Part of a small language model's weights: width 512, biases on query, key and value.
Each number is 200 + 40 x the weight over its row's rms, rounded and kept within 0 to 999. Layers, rows and columns count from 0. The size before them is the row's rms in percent of the matrix's.

# layer 2 MLP up, 4096x512, rms 0.165, rows 1246-1271, columns 192-255
102,233,148,119,199,228,148,280,212,141,214,192,217,218,213,207,214,223,163,236,198,186,153,205,243,171,211,184,200,240,235,128,173,231,187,188,120,278,174,222,193,178,174,210,138,203,250,238,273,231,159,149,216,235,211,222,191,191,178,230,213,123,236,148,199
112,160,159,215,197,186,226,213,209,222,201,209,200,213,176,174,191,140,160,177,249,197,146,121,176,158,142,160,195,217,202,216,208,316,229,255,133,212,223,277,239,241,206,196,176,104,213,291,202,208,231,195,205,266,177,173,184,175,199,224,234,219,292,197,191
097,144,118,130,219,214,163,225,243,170,214,217,237,267,222,247,222,176,231,177,156,242,227,227,218,129,212,168,197,143,187,118,185,235,184,183,180,215,204,226,292,271,224,236,206,181,255,184,169,182,92,163,240,195,198,226,224,282,266,182,180,241,222,206,176
091,180,163,254,192,237,168,145,222,173,188,198,184,180,293,156,161,212,185,176,240,170,205,176,154,175,172,168,178,225,213,231,239,178,236,208,143,163,211,246,226,231,217,174,187,270,228,191,180,148,226,164,246,193,192,218,260,184,235,175,259,245,198,167,308
093,172,250,178,246,233,186,251,245,256,239,167,162,190,201,151,181,106,177,179,179,223,270,200,144,220,204,173,165,232,258,165,255,182,193,215,259,165,215,154,247,243,269,207,164,173,212,263,246,130,279,236,213,152,161,226,193,183,129,199,261,227,152,261,177
106,279,164,192,143,238,186,245,218,187,207,166,171,226,164,133,193,206,180,209,230,223,174,177,238,159,220,181,212,187,216,182,211,181,236,223,275,208,278,178,189,146,262,128,232,199,227,223,175,279,193,180,290,233,195,153,137,150,129,216,158,188,231,150,172
109,244,241,198,290,105,240,203,194,203,262,163,172,232,194,200,178,308,174,184,175,122,127,206,188,185,187,240,184,218,92,146,252,287,240,280,215,243,322,177,140,209,182,130,160,281,175,257,224,189,188,226,207,230,137,246,225,120,59,175,125,163,130,158,168
094,202,173,176,224,151,239,167,212,179,209,141,258,309,247,162,207,275,200,180,192,248,219,189,182,205,134,214,184,202,225,234,184,195,115,221,189,212,200,212,157,213,201,120,177,153,193,236,162,165,224,145,260,166,282,245,245,160,311,162,237,186,237,187,205
091,215,194,200,231,173,206,239,258,235,199,178,141,137,166,190,178,231,163,177,111,232,295,188,163,169,245,213,213,168,183,222,210,204,125,208,191,163,232,206,168,225,236,203,213,195,177,191,194,149,162,179,120,166,174,189,265,145,193,310,184,137,249,205,159
091,232,259,171,189,204,206,163,179,226,193,246,167,191,278,240,206,219,251,201,227,240,143,249,238,233,156,154,219,121,140,236,224,195,146,207,196,202,209,178,187,176,235,160,174,185,169,255,142,206,175,219,217,186,190,225,230,170,155,142,245,172,115,212,203
103,171,190,239,239,158,212,225,171,267,204,202,262,245,141,233,243,184,173,191,168,225,168,143,221,218,182,162,270,266,229,273,212,176,183,190,193,188,177,209,184,179,245,145,195,340,173,220,156,231,262,239,187,236,200,204,239,280,219,204,182,154,231,240,223
093,155,247,206,166,131,195,173,146,111,202,225,241,177,136,163,162,156,137,210,218,212,206,116,158,236,214,244,237,227,272,291,195,180,236,126,108,179,196,258,208,192,262,246,231,184,209,237,202,201,217,176,271,132,301,186,181,188,207,238,175,254,181,221,215
098,185,152,199,229,232,256,223,174,297,128,186,291,264,201,195,232,169,162,231,125,217,199,279,190,196,192,198,191,228,160,153,197,202,193,229,219,194,182,179,263,167,268,215,181,262,236,254,150,174,141,225,187,217,169,139,122,235,230,169,214,166,176,140,260
094,208,230,274,186,217,288,227,244,279,135,222,247,181,234,219,186,158,153,185,222,191,173,155,176,267,256,199,160,220,273,149,216,136,207,174,288,173,232,138,91,191,123,227,125,156,281,137,179,185,194,212,182,172,217,219,226,158,172,161,165,210,234,191,165
097,202,231,259,146,245,256,232,230,224,211,129,178,244,160,216,202,229,183,236,169,220,186,169,157,145,216,194,220,262,189,216,207,209,167,214,190,249,263,179,181,159,196,201,204,229,144,190,221,303,185,168,199,250,178,250,281,258,147,199,141,194,234,179,190
100,232,140,218,213,187,166,216,176,244,194,212,221,209,192,220,226,232,164,193,206,256,277,184,192,227,183,185,177,230,183,252,197,152,199,226,185,222,295,201,248,185,167,221,224,209,229,172,208,157,152,148,212,214,175,158,270,214,216,239,249,169,260,261,162
091,191,169,169,195,256,204,112,226,211,239,165,188,227,235,191,238,169,172,190,195,226,246,159,169,162,139,192,235,189,133,186,230,272,162,223,230,194,188,273,206,222,167,184,261,173,171,172,184,202,178,148,251,225,265,230,263,255,269,194,258,182,154,109,167
106,196,135,333,190,161,180,250,175,133,265,156,203,193,175,241,239,176,185,250,233,257,180,201,261,79,213,198,215,266,125,168,214,163,210,215,140,262,212,270,214,139,242,181,187,242,182,189,216,257,175,258,165,187,257,217,225,210,157,204,233,199,190,137,174
094,146,198,222,205,152,158,185,139,121,209,171,273,171,221,142,212,204,216,232,207,183,224,137,203,285,231,216,194,227,192,204,213,220,208,250,171,208,220,216,203,278,136,189,180,235,205,107,197,207,209,218,176,170,208,164,137,217,253,145,164,189,262,221,204
098,160,211,189,236,197,179,194,164,202,157,206,173,205,203,202,180,252,150,208,160,156,187,275,202,183,218,189,245,212,194,276,228,236,215,272,191,273,196,194,201,212,148,157,166,221,150,148,219,246,177,228,178,187,207,206,247,213,110,265,188,171,202,192,237
107,265,107,249,166,158,204,183,274,148,231,145,224,222,219,288,191,175,251,200,200,149,229,154,272,242,139,199,228,244,151,247,258,207,188,245,179,143,253,196,236,198,279,167,184,166,134,242,176,167,193,177,196,209,240,201,147,160,127,155,128,158,199,230,207
102,270,235,201,172,182,133,174,211,160,212,215,204,113,185,137,215,248,138,190,193,175,171,169,201,162,188,223,143,170,176,205,268,180,214,202,130,176,287,190,181,190,181,206,165,230,127,191,200,191,262,206,240,168,185,177,197,207,141,171,233,182,193,190,175
104,190,195,157,145,234,225,187,140,206,207,129,195,218,260,228,167,200,275,219,216,164,241,267,177,226,250,229,162,196,167,119,197,187,234,180,320,155,204,226,237,193,248,179,204,229,213,175,143,224,204,172,180,207,211,196,139,196,139,188,251,192,246,242,224
105,307,244,155,199,198,234,172,154,203,279,139,251,219,227,180,204,276,118,204,223,211,245,234,236,183,187,192,212,168,229,190,195,240,222,154,237,288,192,227,181,184,192,152,174,223,208,196,286,200,162,184,146,206,216,207,208,226,169,174,212,164,191,158,211
090,194,247,277,222,207,198,200,243,168,159,205,209,183,276,206,159,271,123,116,146,200,204,180,217,246,166,207,219,240,203,230,207,152,178,200,219,149,209,133,165,156,154,165,181,213,237,207,239,220,192,131,159,129,182,260,177,213,212,186,211,223,198,207,149
100,265,278,203,228,160,195,253,160,163,268,166,220,158,181,195,161,127,217,186,266,231,278,181,215,158,252,240,191,261,202,211,245,239,262,251,210,200,220,237,241,153,226,204,236,240,195,218,214,196,152,212,230,125,241,232,234,183,109,156,136,268,175,216,161
# layer 2 MLP down (transposed), 4096x512, rms 0.161, rows 1246-1270, columns 192-255
095,157,236,179,232,158,170,213,191,173,190,121,156,208,200,206,193,158,222,291,170,146,220,201,234,209,203,191,203,166,263,210,190,250,128,135,173,178,261,229,138,190,201,261,234,164,263,188,185,138,196,244,206,190,240,194,282,180,254,185,119,199,152,200,209
106,115,141,234,163,143,211,132,257,155,178,148,163,132,240,155,280,125,169,191,211,112,207,213,255,234,209,190,184,172,206,178,205,214,240,206,186,256,251,200,180,211,195,175,164,169,257,176,123,238,175,245,245,193,224,229,202,244,192,205,287,133,297,221,200
098,124,199,231,242,208,143,173,219,236,205,204,190,142,275,158,199,191,240,235,174,228,190,124,211,170,195,217,244,215,198,202,212,152,194,238,242,179,129,191,164,187,189,166,193,133,211,247,202,198,188,143,256,245,153,160,185,218,195,208,200,134,226,178,186
101,136,182,129,270,170,248,167,147,170,215,189,272,235,286,194,235,152,196,212,123,232,183,203,195,179,213,145,177,145,198,236,252,148,188,221,137,186,162,237,228,225,264,211,218,218,206,117,235,156,204,230,258,191,163,226,205,214,248,185,167,264,188,164,160
098,216,205,279,198,191,161,230,247,237,229,175,188,227,295,191,115,277,170,206,222,189,250,139,195,182,155,182,185,157,189,198,177,177,246,175,176,260,168,153,237,191,266,240,274,93,274,191,184,238,196,212,222,233,240,215,156,114,191,162,231,210,173,103,144
109,221,157,231,202,208,220,268,184,186,174,223,154,143,203,227,157,176,233,212,153,235,334,246,170,214,172,166,117,211,186,161,196,177,223,222,197,162,178,161,222,256,175,195,217,217,212,199,251,222,222,178,203,181,201,217,236,214,187,205,131,228,210,156,202
104,168,157,164,285,217,180,240,253,184,155,165,225,129,191,197,170,232,181,199,197,227,205,253,193,176,133,194,203,231,162,187,197,161,199,147,228,169,223,267,126,291,245,180,188,204,226,178,166,145,188,131,153,146,246,192,192,159,148,229,179,210,235,104,171
097,231,181,161,278,196,198,227,192,179,278,213,251,257,246,190,194,187,307,146,100,324,223,134,212,209,224,154,151,186,219,187,171,175,159,223,129,192,189,167,221,253,139,228,169,155,185,132,209,151,220,264,151,218,211,157,248,228,213,176,194,188,225,167,167
094,228,178,305,247,146,200,181,256,208,208,177,198,217,264,184,240,209,199,198,206,131,208,206,213,227,255,208,200,198,273,271,176,156,198,218,224,313,195,190,151,148,214,178,194,147,206,175,210,225,154,154,197,201,199,241,247,173,196,272,210,211,183,184,202
099,200,229,198,234,142,232,184,191,185,209,260,207,214,180,237,211,209,218,110,208,163,206,205,199,225,211,194,245,146,224,214,215,229,174,253,216,145,186,134,198,213,218,176,125,175,217,193,183,191,213,238,172,289,254,236,219,204,203,195,351,227,193,236,195
105,196,301,230,174,227,199,194,151,117,184,177,152,180,162,198,99,157,170,200,166,248,169,119,220,229,214,220,158,184,240,217,127,120,268,199,231,127,180,206,187,136,209,195,168,186,179,305,171,122,222,204,208,227,156,256,243,151,242,170,238,201,117,172,136
090,245,170,197,235,217,198,222,242,212,201,147,273,272,197,222,83,173,161,181,195,160,218,203,185,194,182,229,151,236,270,211,247,251,194,198,216,231,275,181,181,190,144,194,188,308,134,219,158,144,179,168,160,286,172,247,125,208,212,200,206,184,262,208,193
101,158,220,217,181,205,185,157,242,170,206,224,232,241,219,201,162,163,252,247,199,205,215,201,189,223,276,258,155,174,218,199,134,222,218,220,198,180,201,137,218,213,228,148,143,177,209,194,109,250,259,190,158,211,163,214,215,201,229,163,254,184,174,179,143
098,207,206,108,201,197,200,210,161,193,240,219,193,212,149,239,170,191,214,219,283,182,187,191,205,205,227,152,177,165,153,148,217,233,169,227,181,242,200,212,219,215,115,200,184,174,230,154,197,148,251,194,252,185,137,107,145,184,241,166,140,260,263,202,204
103,143,140,211,220,165,151,174,191,238,257,184,235,165,169,230,231,233,216,240,203,251,169,202,170,161,228,154,207,203,252,243,163,192,143,203,206,203,215,217,148,199,267,234,198,229,310,261,178,211,229,164,177,224,148,259,187,207,238,163,183,207,155,177,191
097,155,226,231,291,190,161,225,184,288,164,151,193,220,144,133,150,217,174,168,217,224,193,149,202,180,203,261,246,178,224,162,184,225,240,201,179,235,267,151,179,251,229,243,142,256,279,213,203,190,137,255,163,86,130,175,193,233,148,198,208,211,191,198,238
100,266,88,172,188,257,156,174,178,187,193,278,216,193,213,187,256,170,174,238,132,234,203,175,191,296,201,177,212,112,127,191,167,208,213,151,153,233,242,216,144,229,129,256,239,188,241,218,153,199,175,150,209,205,175,206,254,216,202,201,126,155,188,247,191
108,226,176,234,256,227,185,308,156,155,248,220,252,178,171,203,202,151,191,210,273,255,144,240,184,240,246,196,154,199,213,153,222,184,203,183,153,199,234,204,155,189,196,261,243,157,182,231,192,269,186,221,236,150,100,240,245,233,106,222,256,146,201,214,171
092,151,197,209,209,226,130,183,189,188,220,265,285,174,283,139,209,143,223,200,204,151,214,169,261,129,169,137,161,225,188,180,231,210,179,206,225,203,187,185,248,221,225,245,154,219,271,170,195,280,210,209,148,298,212,219,196,211,229,160,160,262,173,95,210
098,240,208,271,183,175,177,280,219,206,168,206,257,208,191,188,113,228,159,212,334,164,158,155,194,183,185,266,137,249,247,158,162,217,212,143,188,241,213,134,144,231,205,174,248,139,217,208,223,232,203,188,264,147,139,176,196,190,230,227,178,247,266,233,195
112,278,269,236,224,213,213,197,242,105,222,196,145,253,238,181,207,224,233,226,193,270,223,69,191,236,202,177,130,166,181,198,204,234,212,167,201,250,178,203,212,189,222,165,192,170,200,242,173,226,251,199,229,261,198,255,157,186,231,233,155,176,147,238,207
101,286,264,293,203,160,171,205,156,229,200,247,216,183,259,186,152,173,229,185,264,193,205,186,161,181,155,230,213,196,218,269,226,179,126,126,213,194,215,215,250,255,212,258,208,134,180,229,252,202,140,221,128,236,154,239,155,151,165,273,194,219,133,184,221
101,179,190,220,134,249,193,131,239,269,172,233,254,184,216,193,213,234,199,215,228,223,161,211,136,205,137,191,168,215,197,251,195,161,219,190,112,190,180,232,276,248,281,143,188,164,229,186,189,239,191,194,235,213,201,154,170,239,179,217,217,173,172,179,175
107,278,220,188,256,146,183,213,203,236,268,173,179,140,134,147,166,220,216,203,236,192,175,186,199,283,205,254,156,228,230,180,185,189,155,298,212,149,153,137,297,237,276,200,134,168,222,221,237,154,136,228,191,202,220,257,223,223,176,165,185,161,259,225,254
092,207,132,279,206,266,249,209,253,91,212,117,178,166,271,318,264,179,268,200,190,192,169,280,230,189,214,144,188,236,124,166,194,235,164,204,246,119,165,152,231,170,248,167,160,236,238,177,204,163,237,149,220,202,148,219,208,210,194,196,196,181,165,170,133